Weights of a small GPT-style language model, trained from scratch on English Wikipedia.
Size: width 224, 4 heads of 64.
Architecture: LayerNorm before each block, learned positions.
Each number is 500 + 40 x the weight over the matrix's rms, rounded and kept within 0 to 999. Layers, rows and columns count from 0. Numbers have three digits each.

# up: layer 10 MLP up, 896x224, rms 0.116, rows 656-768, columns 56-111
# down: layer 10 MLP down (transposed), 896x224, rms 0.126, rows 656-767, columns 56-111
up656:526504557491498543482533485451480524569548503526526519487464423446539490478550430478510479500501477575615466468498555497515470539548530596523490529509542476485541507532
down656:437466435536526529454450488455598468506460492503496478461536520527529522523460481511507544526472462529467582524538548467508534463490518472471576495418460471468490512508
up657:444470562438451493418483550499488502537466434447531593504473496549473518474487457494505559522514479513472547415526517465452467475498459555482481522518431392444505475496
down657:454449508438474425478473557468493511497453495549445507500493461523466494457517558425628498585500469510418474452485498466549539527540538479484459469632430544446544496503
up658:480480567470466537499513501550521482539492457519482446513467514501506504456520479489572474470501445424539535481521526533504563556450484543502523461475528442570511498484
down658:509491513523503501483490462580475466437499504580497569441515530522524460559439509507495485468530539481565516486479530529532452500560545509459546541503482443466412529512
up659:543463466565527530533525493489468526484537554484537515505518487536501464464453586473533490510543525535540465483550458519567517505527506478595504576501500510566381498523
down659:493531539449537494480462536517528444500466580470562439487521477522422496467496493479458477507456533474518461524481488510491485456467512567520523505478499510595534558516
up660:517519507541480463459488479506531506520481498528465470458444572515482551554492437501455555498489528541535436491498507527448509539534468494557510526477437517564509522433
down660:500540480465488531486413505449520489529540499531519465496491486435480493479517437586521568491527485531470535484510545520535401505446536533464567452493557484574522506541
up661:544510454522509453493508493521479534485570488597463519469472442478547521471471483493488452497571463407531498460513538504509555481516466527473448477516505523419556494495
down661:455526504512489585518477505508474480492467502492585495527518513531540456502497545526493551502457503496508516527543518439473451517476515488557517502454512512490434485517
up662:512430480560484526542444496456561482499532477514524490436529446518465530437522522549475534474561485523516516520588548523474466498502491546568481558545520495544489584480
down662:524470461559524514472434531533477471478474530510503521526601527462442525588500437488530509502442466413444607437492450533498450421510461528507524490490446511469545571493
up663:458534505541501436532556515543507508516541551474548478503488483475461509451528510503468516419431570501552563472495557562474429532406575530424494436534458486491573476516
down663:467437489468527512562398496529496493476427569474486557526529459493520544474510495491507456514538578518407514405477549455522455452461551500483536413414549524546441451502
up664:491462533562553523573503590555505473460546459501474501443551511473386519499456544443481548516505555490559532538496482505531535531484513547521443498487505530500488434516
down664:559504548543552535476511474532503508544523578424538501467514442540479499506496579471454500491549562488451478511480489535549474504498491564548421554470548566428522460502
up665:551549496412552453507505465474500433491513518479435478468459480488518531532453527547508463527572490462565552596515544585542552499478469558508551487502506489420566492522
down665:472518489468518427519501496463496455430462436564522470443504426540481485517513513494437536464530540517564504518498515478533497527501472485597472620474527551568497487473
up666:497563458489455540554439475493504489476451408513396480516504562556513530528501487464492523495475543497428491493514525510543502429484475478552440478493532520503482568540
down666:515541501500539454466547573513513586532574438461492503506508443501507452416471477430508514541559455544516483486501484521490445529542520483535522474607474511496409459505
up667:556587477493450462435498567510450577532442496537519539494525467433460485493504442430531545544504523537590511433456498510470577438528490424472486583463454548480574577515
down667:430456482487525512524480416453537484504452474506555549523563462506512503497537520454478494495475530479533455503460483554524519487420454501449395511486524519531487464530
up668:497526507480551470562542470497573517485467504443487469523474525577508464477523450468519532509531523443506489479568469471430503497440506461481578517514516542495528472474
down668:451459542561469477512507475502511600546508467429460467515517544445515511569533501609555531561482535522477541551478511534567447541505542450471476488498542427493515550544
up669:452540463512470409529479478456479509464463488474474488485452510509494484451471497542426627446494603543565575463521545511534476539476475442508495565463477510566453498464
down669:499558460548453518540515475486507516470519449487536538568542474494416498480471502546518460429461539458507522474488509467456513557528474490481500539518479475540455513492
up670:492483540471488544518513458455447541460478504462534504511532456576450526542431546502467548438504469481516511427497459502502461567450512494433532436486466466474528494470
down670:544515424496521559572523484522509477466580555579428520560583566401431541527462519494492493471541489517472519533492532505483509512456504439489457526468508515491522467494
up671:449489539486559543466474511501553480484527464475479442519563534525499471535466507509462499441537485523467541436565453519472489543569566514490522519499457545537495516543
down671:513469557512459453543518533515457486440541538505456506455510508426463555461542530513533538539454460516541488471571539477472530489514477476481522510547477475493480496433
up672:497436468537443544461462447598462535470552509545519474419476480524524546533523530478594444505457488506540515489482475545477511526499508489555476481536502531550582434495
down672:495473509564546510584515583477535543501524504465431451553498539486500462452485480535512512510503469424538453555484477501462598469486474475458536464495558485409452477425
up673:540478460537461538475534488436532530487477467533553511503522540498577514432541483483441396433468469486453464440528526462499420502481483507479516514401486519518480469583
down673:476545507618473489429422513561506460497574520522470553537518507463505464495509481460506532574460539468456474531529489600495471441447496454579552520552505545527387500440
up674:561463459437536570528504447455495511507409458504581534569463555492498482461508509494482493467478538462470524484504496562441493535451451465463494483488438551462431482522
down674:529540481472549480550489531433533497521541518586539438502516485458487484464452498499449527458520490477455583580501486468562565514520474451529509500507407421461494510554
up675:548509555541503452556492438547459540479496519514441565467502516557513497419529479533526523506526490532581449493454463507447471568454439496437519511562504476499485484474
down675:493491444562520493485508464476551479507519528481579533502481504567481450482490563469465479494479461478557517520447489508573431438475500503583455501569496532478537459551
up676:457484473490466434481566489485420558467504479437488419490580489474435626461454454496521485483440458485551559523522443485510414533473460502493465482573523505442523513453
down676:535520575426530511527531498446541498471496541533434555516485500512511488482455442499564486518466510497471555503603532537603462548512420564489585485528426522506490470557
up677:491437514472531526463537543504500453539465528594486508467498513491474546469501499490470440497451518484548489512481493435460454524481539479483582467495529504535542536481
down677:414448504517491521528445471574523414479475508520513545475603523572550526524466498513418405416544548494468396435570528501505514484540591538561475503558550495460542484505
up678:498522558477559450488533474582555518531564495464457454489482444525516470548510456534439547451495490512569465460483434506511504543451519532537489492436468453479523532492
down678:500490488516467561434526526589529509479501523555555535487468510448439537471495457469472467505443466489505553503503560509485473491526458487474532543558472472533465572504
up679:487516514517438526523606471514409599530511494490472491501502436485467455481472510540494469408490598507481441583460529457510499467418541461460575499485504579461478525516
down679:459452489463428535533544509563644501517497531457502581504481577541547494566566482535467483527479563507542454554385530435457475536435472499547469507538493508505485518452
up680:555496524488516470542515536489546594530457572470500479447508497492414493433458513514491463469525554461501490543501565447435482505510477579429522517430489510469471466441
down680:444518491465435458529587468532480494452543516471550547493471546455487484460479544498440504506466482533528544462533509472473503479545463521545508519542485554547512479484
up681:408520552491526489476558542507432499483498554482491460542473475474451500478485485583548563526551574556557511491527531484456431506415481437485534508474435533497563559492
down681:449487510418481526578459486425481427470499539508522564533453563573462499567487449439540506573511488475541461475503468595456500561487498476563526525516445555454419423439
up682:521458549517481498490500422509477573561463446495505511442488539553519492534465463480477498421478471473486463379481512450488539547504513552535478563518493510396526515417
down682:530511509415531464502466500502538519452541528514481419519522540452519400499443473503509452494482515574549559470479522466556527539517423475459517447527413543432546535569
up683:476462484487522516449458525544530520531575503556493538524455516495488456484440446467488498456534553543540557511468492591509529541511505486519498462499508508527461481440
down683:482526530480479506620524563501479481507513407488511469557483516439591521513579459455493484525527458539507493484465494449392435476380521519534445474523482439483525534503
up684:494521463465490523667511555569499533475506533497481476435481460507489552518509499525523427506506473545466547473472493465496521564519437564488530429515492553444502536531
down684:505587525507479463533494541515494504533490507577495533516469532478592528474527536464483505512546454509539466558500447515522469497480505462497531472502546540511507547490
up685:410515459483504428440522495450492454527508533438592463475489449543494506509541550501522402502502541442566371530454485492491494385504538476434573464552480538514533501429
down685:501500480495525450489477433510502441494521459528506484553491466501514488574498491519563473500473467541494531445448499534509462525503456517447479543543487487509494512473
up686:503417493544508544500457533544487454531520538484505513498450478531492521477464519487462489498487531541580499529508576515571549509499520463362495537512470462526472499451
down686:488461541477510573509607477555496559521432490618539427517517495453500530517475497493506531475485524460548581532429494488456504480468474522471453465444459554538602497473
up687:522553428558466486530561499490432513514480459542507454460562519426473484495519519472446579433515419506530544582494411508527547531462501519499506474481419467438568482530
down687:543497524442471456452565571430475504529535498459379542485520487476511448574526477471475602465504586522409456454498466584542444480341584535544484480452550516476537533511
up688:480526529551470525394554482505497483494490439442579512463418514488524543471513468492486520516567503386524511478555499506553526395460565509556467546514486457498466540473
down688:533478489522513463525439559480536552521485486566545435499496454533505484501511484487554515416526515550487523529525564538479570491430515513506519528519549505506506471463
up689:467564522452544532443527540511565527469614517518526608535544497488468545481528541516505524497465449566429534481490448516512467502508545567440551538504534501480533536532
down689:501475474505499523488593420472510557533516459483486542530484528513477451538535533489550521426525469466542467520577536523523466511522541502529572542506557449558495476580
up690:548414496466442485457456553434524385569495466495533445458445495469539524517490516500495483510489481524549416536500500475494449491449584536567521440447473519465497569450
down690:501532485466504511426373530517481511449515477496451510509503447406476514498589467501536495530487552559491517462478507507517462364512493477513562499515613472525502551495
up691:487485432457515522505466476486481520464559480460474524471470499466546502542501497494527496446523496535501504482489456389503496546432452619487567576418526488523543507492
down691:510512552487513479524485493503498469485503541534502457452503557516486497452548535472506454534525482545502503519535500504496506463486549435590473553503510447483550486514
up692:519542500436523533561442485529519543523482554490510511555490452546502505500512561571506548384524510438514481508432516502479544543482578523545479480449506441460496459454
down692:517564578445478485458494479584477555553510604475470460478507531459460482517494502488477514479548508485508489511567478540454536498595523504458528523459455492437538498514
up693:496553518521494530584543512459510426497496527518465528510489431479496506497541500492481527525527507490486522535488500442500522444495513475498501535518432450496482528526
down693:470524532463488487472517484535499494434531516514380527500493574509486548512515554526514554514452507533481492536522480525480512484537449411547474511502411479495505459492
up694:533514543423476425567443477520433557598513448559521540474479495510513479481543479494552445488499532501428466563493494478522387503528436532406460551507516482453543579513
down694:470515522502513515483551469502480463495469473465541516530510564492533518497478471548421503479566467537522536546522490460480455421555505525461439449485496506539527459501
up695:549538505533565497633435508566467536570513473493525561401497480473565583501459513525605492456411483522472539602467387420575475530568452521467497529448480557485504535528
down695:536564495596508436641533514456475526530558468538561526398411426480529557545520562449548493448466466584497540568449432360534595520576437563469433583467493502495418490481
up696:514545500516529528550540491553504474503523502542475484607529495522418514404478440494486508484493490592500443571526469499454484530485510474478508506554460498548500456439
down696:562500464515524500513508434613486494477458455448465512521474534511527483520409432525485510463511520487413560472476522534524475416532462498513478507523469479538551504478
up697:531515430539528479455510502523473505495528558429448467465466468495531505508486529534498508489460404474445565553512458553531427477499544509551474546495494506467529513504
down697:557489439529490419459526537409568436565495543553461571590466571538472517494551489418487485514484473473521488554536532600520541514449498536457469587514459520457532563551
up698:441470554513470480500472496515502475566570484489477539564552494563508460464503469438520579439516525499478562511533562450532473536515523461489447505530499466501540527499
down698:509478548479480522434559474610507526434556476512471510441485491495523484509479482503513451578499472519493506548501497549469466553418463531478481591430554474525470452515
up699:424457498441538493485552474457541441492479485457443471565541477578468526398405554517486508433516409559489477534507484518470488476463514504476505490448517508541516468561
down699:428534519479490458446403533511482411450526510523417470601522425533502513489440446477452460536551530459537423475561432449477492387451474483468433529487476507504539531525
up700:550554578521461545500470461459570515509419487485450539510593470557520489502496502517499514552510492545525469456482520481450503438438391466517428489556454482510389472502
down700:505466534497555473537469476430528438637556429539509531507472412522470493596547496526534456542583453556525479446495474524525589602511523588509527553467505545443518519530
up701:575543514549517470534545494542536526538466506519518567499493503430501474492489479514541553508447523499551531559510457486505498484462545535472517500474465465531439518467
down701:511524492481616485541447496483508549454464491545562483444522474482486523436488475455429488461539474551476492489490471504524496513500562528526507525500482505485494501490
up702:422525476524572462514532465467441514574431500531571516547547539502501477458537536456479470483525507473493492476485392446512506547464479502504538515446483511529567479505
down702:502447471562481558458488590588487478594444453466498502519550480512492555544520442535500536516512495555511519515521490425514591547507580501411394531545514438444481474549
up703:521540554515474438500531493461471520510447500522563441443562473502480519482492423542537503502532547501459502472434495503487496512522517576577510514477502514559486444511
down703:539546479594469476481454496494479487513548439494502457510503567518482443501487429482604615505495471575483450515485504482505501577394557552525453513470485474526518501524
up704:543515517501545421520522483500496479509519421461498483525478505480537521486423452500513570458503516476569471526509521521477514502462482443475471434439465461499512508498
down704:510514544468460538477557489574500535432480524475503523535462488477509464492479569446478495522537455446465479409497515496524437427549444442498519503541541490526540427518
up705:526458500483512532448578555517516567502557485497513573467577501459488516524550456497562487561443431471533540525495512563557545496587528429557536500496460467494505519487
down705:562556450552482480443522493443498551541538508535504428541447472538532482482474484511506529452493470472495481501479544507544544446542481420461510462545537560487469555480
up706:503505495558543503508439511522472493522467503487547471530500491490527527506498563436429472531513508488531436475530489500468561523479447441414519452492505468538535491540
down706:482551480488507522502561482459477533493478510507488587506540470499450461492467490506490508544474477521512476488482515530475442533419535499512522570518573466529506489511
up707:530477507556523517507546476472480562482596545538468547498554561560525580513489521509502448479443553522463423486523481495578540508401481433469508450513433501463522455508
down707:524492533473487535485518522466499441480534469500492442505466419473457486491462506446547555489543486521487557523471550465526572550497496472510490486473514538485503481459
up708:422506443505491455474496506462520597523512433556491414539564463536528432475549532479508504535576508544450500533552482631497547447502545469522493468509502501525518485514
down708:525556473550495509436500413475566441514456531637481457472537492527406424448503415427537513486525547460486465537559407584499505558483477482520505476477509460511516444420
up709:486515564541481474506498550589495444470478484514514477472483523409464517430467483495538483532479557526481407455467542465464433468386525498531452529446476510520451508384
down709:504449559531500430500445523586460457479465546435494484579495599499510534507446481525485504574475500478541499488545499544520506483501464493500553592524569509445531517458
up710:512446523508526527519479519552470497530482500539507494530471508461474456504491478431473498461502456435506513461563523521462472504512498434591538526457477478454423451507
down710:502480489489502441522479531521530487504518455486478555513403463586554461556554515457500428565472486491473432507576505531503518469495485571604487415513493510522465486529
up711:570502465585535540481459489498502485534528514518491502580495466512511495537501516468502519516546452546530488457495425427497449496465497501529486495557530500530521414452
down711:479471519525488515521455529495456458515504513548513465538510491497563520535469527528515454468524446561503541513454520473461558509504537561470507483466479425470593509530
up712:530457534449484468541544574516526495466468501445494441515365482500603502477576499568591503506499476458585492508520491603483511532494453551488532513498543513496596506555
down712:473479525476487493496509553449487471526481508557442477493434548456541542515495523522488539516526546493494464477427497507532544524489515471518511489544546486431458458436
up713:500486500518502482580507453464449510530476444487565571482468555483463481481478555482515559480526532462447507512488507521477494553458575507478514472494532546396551463490
down713:579444463512428553516499381508469520482466468531519448449511489514447482456531492561476468452505544500486494494502462452450473545526492470525540446523474437426520531488
up714:524483520576517443482520490517534445552471484507448530474478582508450530469479571505528499498432467527479489480478477424524608524577522484490488503548455538438510505502
down714:565502601501537477448515497513461479480501484429491446479524490563504507539458540556532502504518513490519409513533465529483531479539490512479553481486498460509422473472
up715:525478601477456500451480495509461543515437489469444548512506531491474508524428459511545486514556474445513497505434537511575421445481528556478533535572478498507480520505
down715:452483532496446481590429472527537483505468510566534498566549465498520524497546529572492467541504487525439517483478529458518396578530499473510439461497523504480496463452
up716:454457464558563506511504478523479566483504493490564452535487526513561520524515449491438459502465502453513437458440482497552510505540505499543444541536504540456533521523
down716:522477542466444484541521540438542509479484524497475491452528501527527461520501562555511546541571547499473535434562507497467527547469557520489548474465425506483492577438
up717:536545455568485546539496483530513510488495476531504477473535527519472508458543563569516548518496509521486538511481528446477502434493495544509514494531513496446468487449
down717:572526560503480482475543461463478418483470456455554515479496505513487443531518467502498485518519532506467467508480507484558493487518548562466545536535534458381507478484
up718:530483544590514494467502494530541469460504529466500503561569467526497448555494464507524523538442513390536511483516469484447567502488469500439460453499454511526481507500
down718:458537512491459525503476560510463572507428432447541519551482444501508554496498493521575531515452473502413543523450502495415490498522438561527499503458469478519473493497
up719:518535494426559466482481520579397562610468455523513497441513511504454561473535464532548463435443451427461472503435416464539497522464480505372518543544462516552481508500
down719:542492542449531536664548463446479377489506477505525545607577546491498458500515447506412533484516457466438440527548500474493502576451544590454438486508547458466456516464
up720:497536460443463506469567473396623463471484461455466522552584490430594526538481560496430487493557459532444549492529407446451491525448434474516525518473501527501466525465
down720:498499528502429582549561521515508489432507462530531550489493448490483450410513521466498405390483449533580601481418499464517442514495432510584454435500574458488502478558
up721:544509524579531446496566552479512506528492482496557498477565461422430436462486542497497491478542504457458518543488495453425595485471488482482508496476529506453511511531
down721:599492521528521467464485495531580542518443590504495545521463460496554580448454510497478539509438465485549459460477508508565494517572431561520454455426523549494473498567
up722:470439468500468490503512578544461502480429494466547508536443566469453449523421555534504506529514470532499524469520583483499490495498493550525530557448485529513450481527
down722:517508477429470546494462431469500450421522534421519506504457610559484481494443465439523543522486525555469523510478573484532482430508528524553467488529553540519435444466
up723:547516488503496430463512451432440586510491517533434504458455511549477461506480478512523493551427515507481520437483522449613539553488531488532454532486535523445486571449
down723:541509508489530483481518507442478514453515476527448472416494537426493439538502460495517612467493422462509494507491478465563507406482543528479437481454513515497394517495
up724:545516506569524494471459485511487462457516500488519533614483505527531491449548469465456509523481507578486488509476485479536526481499479495448467515508517497545477555488
down724:438506503395436512468494510437464491521490488458560544459580477491496476519543480494512466526491588533525462476508460472558546425477562497510468462514421519481482502558
up725:522538415501465424406441526490490459532499497394450487519518525524510506477544459524526451402443465506564518541550519492481562511463484504507488447534513567440461439508
down725:530539515528530477558485458469488518550505503481493421498519500460495495440461465401516487510448487427476506480478499510462537530529452521532513524518463516466486597546
up726:556520478484490431495469483513479526523434507494544458410431432442488493464482467541499561557472468537501532532474519501551522487467529525453570556540473504469513592487
down726:457559506479534545460474513485513542461482523570508555542571490485714525492503518447468502509528528519520545518512525417422459380524456523470428481505521458563405460505
up727:441445476548560496541436443512527500478441422446532520423556499459515483506502474493515528539550495502510496535469473564533467474523455472483542492555541512523490456532
down727:512550509513462525461443492462530428520476524572507560466482544476457555455501576484494446512485490489520524470531476467452465414451516519481466454480472491558463608454
up728:428525485448464448525496561502471496455595539423529506511514549515448495452490484526553520481503519485523552517509427517525515601456393508516526526482469485526492486452
down728:531538528527454502545433510466474482541498545456542473505478504441489483524538498494446475568512489472492534535443506540503521517503533472557480527442531557511502499512
up729:503496471453521493506538484518489496540458475544433471454458527523536522434520488528525532488547496423447504564494493454526451497495506576500516496551505496543560522551
down729:480450531454593592466497472481435464471515458543486498565472567505503522484477460589466476431442502530529512507492499479406452504537466565489457504513469524599464537448
up730:429496489527564405535501468511520506472541455439477543454429500447532480511540543533472417472450468545475493509563485437569513511500545536509488500496476539524474508434
down730:484511530470561539499454515572431476531461562427512540481448467466419467507509541527470548528497529513539460528523477591498475504500507481510560512490530527484528427459
up731:448488529618474484527550463493505576538503515532442472443479474481486462522475513518569482430487432490524581527484521456516536513506499542460496465501384447522501611465
down731:551436530466522477499462617506513475554471544407468470409437500512463492428543509483472531449544489491449540508448466551472499463554495480523489474498520459443441535501
up732:508529470521510446515587566423529546485493485420461594477518500421488528516498419446542465462503476479520515524515495490558445461491517505527549488516478521467508462496
down732:551419409484523523484516589499505553506440484526529517476437505578468491512487475489455522495506496508487461493470465510479525481522511555470405470502439532551447492455
up733:496486524471526580527495525545495513496525457486510534491467495491530465464483533493598493524484483454483527521525452516532509556561482511464566517471472463518467478550
down733:495435462567483510480537410495540502452482519491492374478587503487562518529512518498539503519498496459469510519519528452516495427502471617498491515506499481516519527513
up734:437515410549504493499544421506479577483456455497514512415470416535512515462546507504515503493593528484485438510479492542523468496433545517484475491528416604495540416493
down734:561552437515451445468468535569602495507592544482448477419551498475561493554497537536473464468451517465473529522472593525597502537507444489526526477562532528454491526529
up735:425467523510452460491477474480501533557510394495433476510525562418469462523488515505537450427479492598479468504502453526497506633547565556471531478484518454522524534491
down735:464493549484502465491606538436496537467540539486536490520508530505531448537535605510526438457433509485418475528494529473512495530512554482571556512456553468491461528461
up736:483501453526456479447473484471558543549481488497568409502460557545516429448466520448548458535444473496429457492455535507446530507464478487505478450402529527510511515570
down736:462491458537541483407490526513502542487497526514460442497491522536502529431497575572517407520444515513526481475513469474524469561557504453545429464478480457436485444515
up737:575494527529541571490555434546514525511509468535561533470451461535468527444495500467512520510452526549501509486509499537527481491466520506469422527536531536487565487488
down737:493496545472539513457504487517550536484510414486489537451451481501495441430544501467499387447499480470494421545477505482525494557516469479474514482496511498485478536498
up738:536581522553456520504469566505501528484432484509521509462483466499481550512488465451490455529484526528469572542524455478488507544530544536516477501467549470522482551517
down738:527588516497566493491542510473485485584482517486488533526424539492519503485538485514476483510460474535536473510540506541538461502517472458497543589534492505488459524442
up739:382461480516510542543561574568489489455399439521488565555547534493544454481509501456501492481418575445565442459527486528469551520545511446524490481487534501524537504583
down739:465478487512519519556495531520527479443455443462511550474491568516542579528517540467553542524461552445507521428466426476448520540445495440442493527455504536480487545557
up740:508510486439466532537525417400520450509510457484521507527589504505437481465516471487557510517490476482453519460505422532545471575530455455553516486483391465576515528533
down740:508500489552506445496536512500493526474494453538516498488500400500537447491553555496542491512477587515439565523500501559488533524594499435456485539497461442525519489521
up741:560534427523548541484486494424483536526530518461498524507506502495518419516445472538501482533391516506505521562456476473537588477458490457540455528539450487524440550537
down741:440541499536514464500481427559500511482430545536530508492524544490510600490544411452486503558498430528548510501533484600498470441489473588509487441536547491514496478469
up742:549516507462601481470528479493502487561537516542521536473525525447572538486491503533538462548562502460497502476509550515471524513480475471514523488510467509531500451526
down742:502507532585544455545482422500525562437462451509375505517466536530572514520542427473435573471520472564459565506483552501488462456485429444509501473502530497510480494497
up743:501468474538434559518547557456502491488466491552437504557581423485536526521458437471480569505530539517444511573479468514529474480474566530558458432423536514510614462522
down743:552484483486542437548479478481518450493498513541540415462546583483498539503455506504569551443489582558590579518538498453487445442513455534487558483492535533480563538460
up744:411533537525594448483571541532549527529485486499549512490509469524426514436472549520487497509439481559526463442443475472436500473491611412499533457500488539506505557489
down744:470527515490487525498467479501494523547512506477509497445446514475468476541471494490515510514503506492497448558521483547518508492489457505410445537518485551519509501531
up745:492461482528465540499571509476517607555455410467563470460459463521491493473500463476565477472489453466437436534507513451485416482436472529484516510470462467527561413533
down745:477467505483486526525545507438563450490513528518482510543492489418440458502546539498448486632547497512511485515518513497423502444503548466495580482503476609484576494500
up746:514503401551427568468501504420463495456477473535488525516524501455545457471472523462513472493532552596492484606550507457378473489472563554519538459559459437471429551547
down746:454584528469527487504519495411527493460452503454555469454488565491565450466515393515475525499526513543452516549549504453469469456462521504495486540419501490502465565508
up747:539457450503500448452493512413499540450508445497484504551503443515532511547496495434604497396484468474498517480502527485493476510480528496490539551467514438458465436476
down747:505475450555441514597580487530517457558487500487498571424478467527483545443456535446463489526515485444531489470470490539444487576384507552393551519508488530511532476558
up748:546448472498523497551395496552545555575502518508420471519518478566452446546501532500461471540542493501517503456498553425530550481497528464466494462560520489534527493488
down748:539537565457512481458546470563461549489500492540541477470476528496554468467531522478565509476551529493495536476492519528519511491455517475485547517449520491478506490527
up749:491544451639457578539475518517519472517508494454485487556512545457548497455426477539464531555469513485472560587506496451466551483470481496546491481508501543465531460523
down749:519560533500512393493440503425488483546430430453504424492483510464532402427575525469538532607472518529496524526521494530554500516471466492510455532586547541487518535516
up750:551464506529521525534515434505504561508515489470532508474508473531502484469509544525498548483506524476444538516478533459506486455442499560454598522509540522495528467470
down750:497466467441562499479425399493457440560547466457514550551560530569594561515484546529525464449499486505450539507434537482537461470505522544499497472459478468549390513436
up751:469535560420447471530536579542457429495460505512515386456503428480502603471460520518461498535480463453517548478518491500559482552509521496514498435515472483495524512563
down751:544493462541585511525475425498529505396520496517486520517551577502476462516513520441481559496485564516478487461506404434411465561528501493482512484497527517506535513571
up752:513512486575491447386531489563477563465523470470440494499509498474524535525506519547501504476512500433529415498509500473510498457530489445527521509491452510522507460462
down752:535485466560501531424539512427483482513511520500511506461502528482470501533532538485500521505485519476527518511502518488513504493444414512524431441553488455529456575437
up753:489509452520470562528524514528459516599481465502468555489516469597497480500468476492508521537595462441548469438441470415475516469489511579454502602510502529447461538421
down753:543472441561492478478535517495526495452474492574572470492457532514421518444543433476591550472521453444462511475528467508527496423434491476503463514528499512464532537458
up754:494488526540577510360531508451453521484500496522540477527491542467502573510502494528532429473490542514497415608473443529613451461523521474484504568538513484506538523528
down754:551523503457532465475511478477502531444514535528470496506473426532484447414519521448423539540510437537471472442451486505444490515448458536537453503457553568550441478482
up755:511508514536575412486416507477506538476531426521478587468569501486443469523515492436543500463461491478527551496624488506499448461482532516497490551451435479517391474511
down755:470492470570494537498491526438438477502503481485471472465542472489547533502552507543496555457450456517509526483543518473522454500456528513431393560525530524476520539511
up756:580455529454503499509542456431511479497522425469511446449540512470507447482516566549486540462463463468468487528552446484497524484456502456494466533457535502511527492527
down756:439453518464484494526514525486565433465435547503560508483506555474466536488484454458521454507486544438554447445529576543506508525466484497531484518521518500555469440540
up757:469534555476429475537412495483409553507489470532498557474560462483624490489425523479498520510505499554542556494539420436517496449419511475471398515540499440541441463429
down757:492500464600479441478524449471466479414515536548551508457479500433475485487478441571459495520492542461493510512488563494551523468527521447597590559506534471571583490501
up758:454496527499499499613459595603541483505584521526426511549548562477407499456479478477588620384532455548552634521608354578513500419445435501493388523490482518404490462391
down758:494583486525527490561391498595448512530523429391499520474453525473470503502522519585448534397524483499539487516529439482475510469560574505440496539423497510481482537469
up759:599488454469535569473552534486516559510467485500489483502468404541478530523492508562465500566519476511489477552489484403573562484464530535549529466519478563567510466474
down759:545522470462473525473488537453556415376559530454476555452497551464544476529396463503547536484480559492570531517509566431473441471519546503464520461527400488518525484410
up760:570462499486575469492486483476511501475540442528535472508529437591428530537577467537477541517523479507464479533502434529517515518439446538469559523441503480506592453512
down760:441484517556495572508474524509487468556530524457530500499470508461517549517476395487481470505513494497451497539524492565469502490607591474415539508411459460483491521469
up761:487468500540527505419453520509483465568478516477486531465474477528522444488544483529507580584522528541524493563444471494454450472508514456565452515583534512452495540548
down761:449459521548511529538456548504574477501504545561478469569584595527402519506459492489523563439490534457505451450440445501533558520487510471586460571491455562443540443552
up762:538500441511508533515523534467503518551550456530460456492520558514454462527486609528541487517506508410538504535470490421515530457535520493547550507454435540511508585466
down762:401510472443516516522462512485491496534418557467501529443540458454493481530507447552545526535511422466497462474493484483510570546456475511539496471526486473455487484467
up763:522485569523533472443522513365481521510517406482533523532501492530441506413509489502567568541482505492528510570498496490456435463490496568528548464482391519489492535540
down763:538539503593522481473500540492575519504460527415484534558445456520529584477497451476508506471422508491492457522498430432537501465497493507563495532545471460503509519515
up764:481521484504497528549440512431487515533456460511517479538534499462528523511452492449523528456596495511599509473508582536523439502440545523454576567476546488519527536500
down764:499504531541501500507548539506520452452472542508501500521531495504465521462516533475462508545398505517507496484451424516465535508537480480458443490506520433490440515535
up765:539478483519501498556494542522451521458493489506488426459469553445473545417512543573456556451449392514470518587503432477457490436461512409549463444571485484503541478519
down765:464507519539548453556455487423441438475568550482445515576503522450495505570571454545458479542451470510548532544489443563491573429400532482578511489558484538539502423484
up766:525518417425381521493535503425576459540551523494538495509525532519476498444546454577463549559448482419564518513525576446528486485450506513463573470513449549482500420524
down766:521483528379417528502535467408462470493481516499542503524479493500484518469537549537562460503473494470478512492475521499509460512484508452492472494513481489464518507475
up767:556488438549499470469469524481510479478443445505447452494607499460517478450423525507520515489559523554509555428510437498496503532543564482493473500499517565473443496466
down767:417508465496476444543476484476523539482471535486462468494537497424530454504503530539472512560502500472515522528462459492456573475497536496509506472606487554514538488538
up768:529569500476545502464526512488526477514543546439516483532414524600528531531464488483538506430515491507491471452579564532511481458480532495510496527466486488479475464452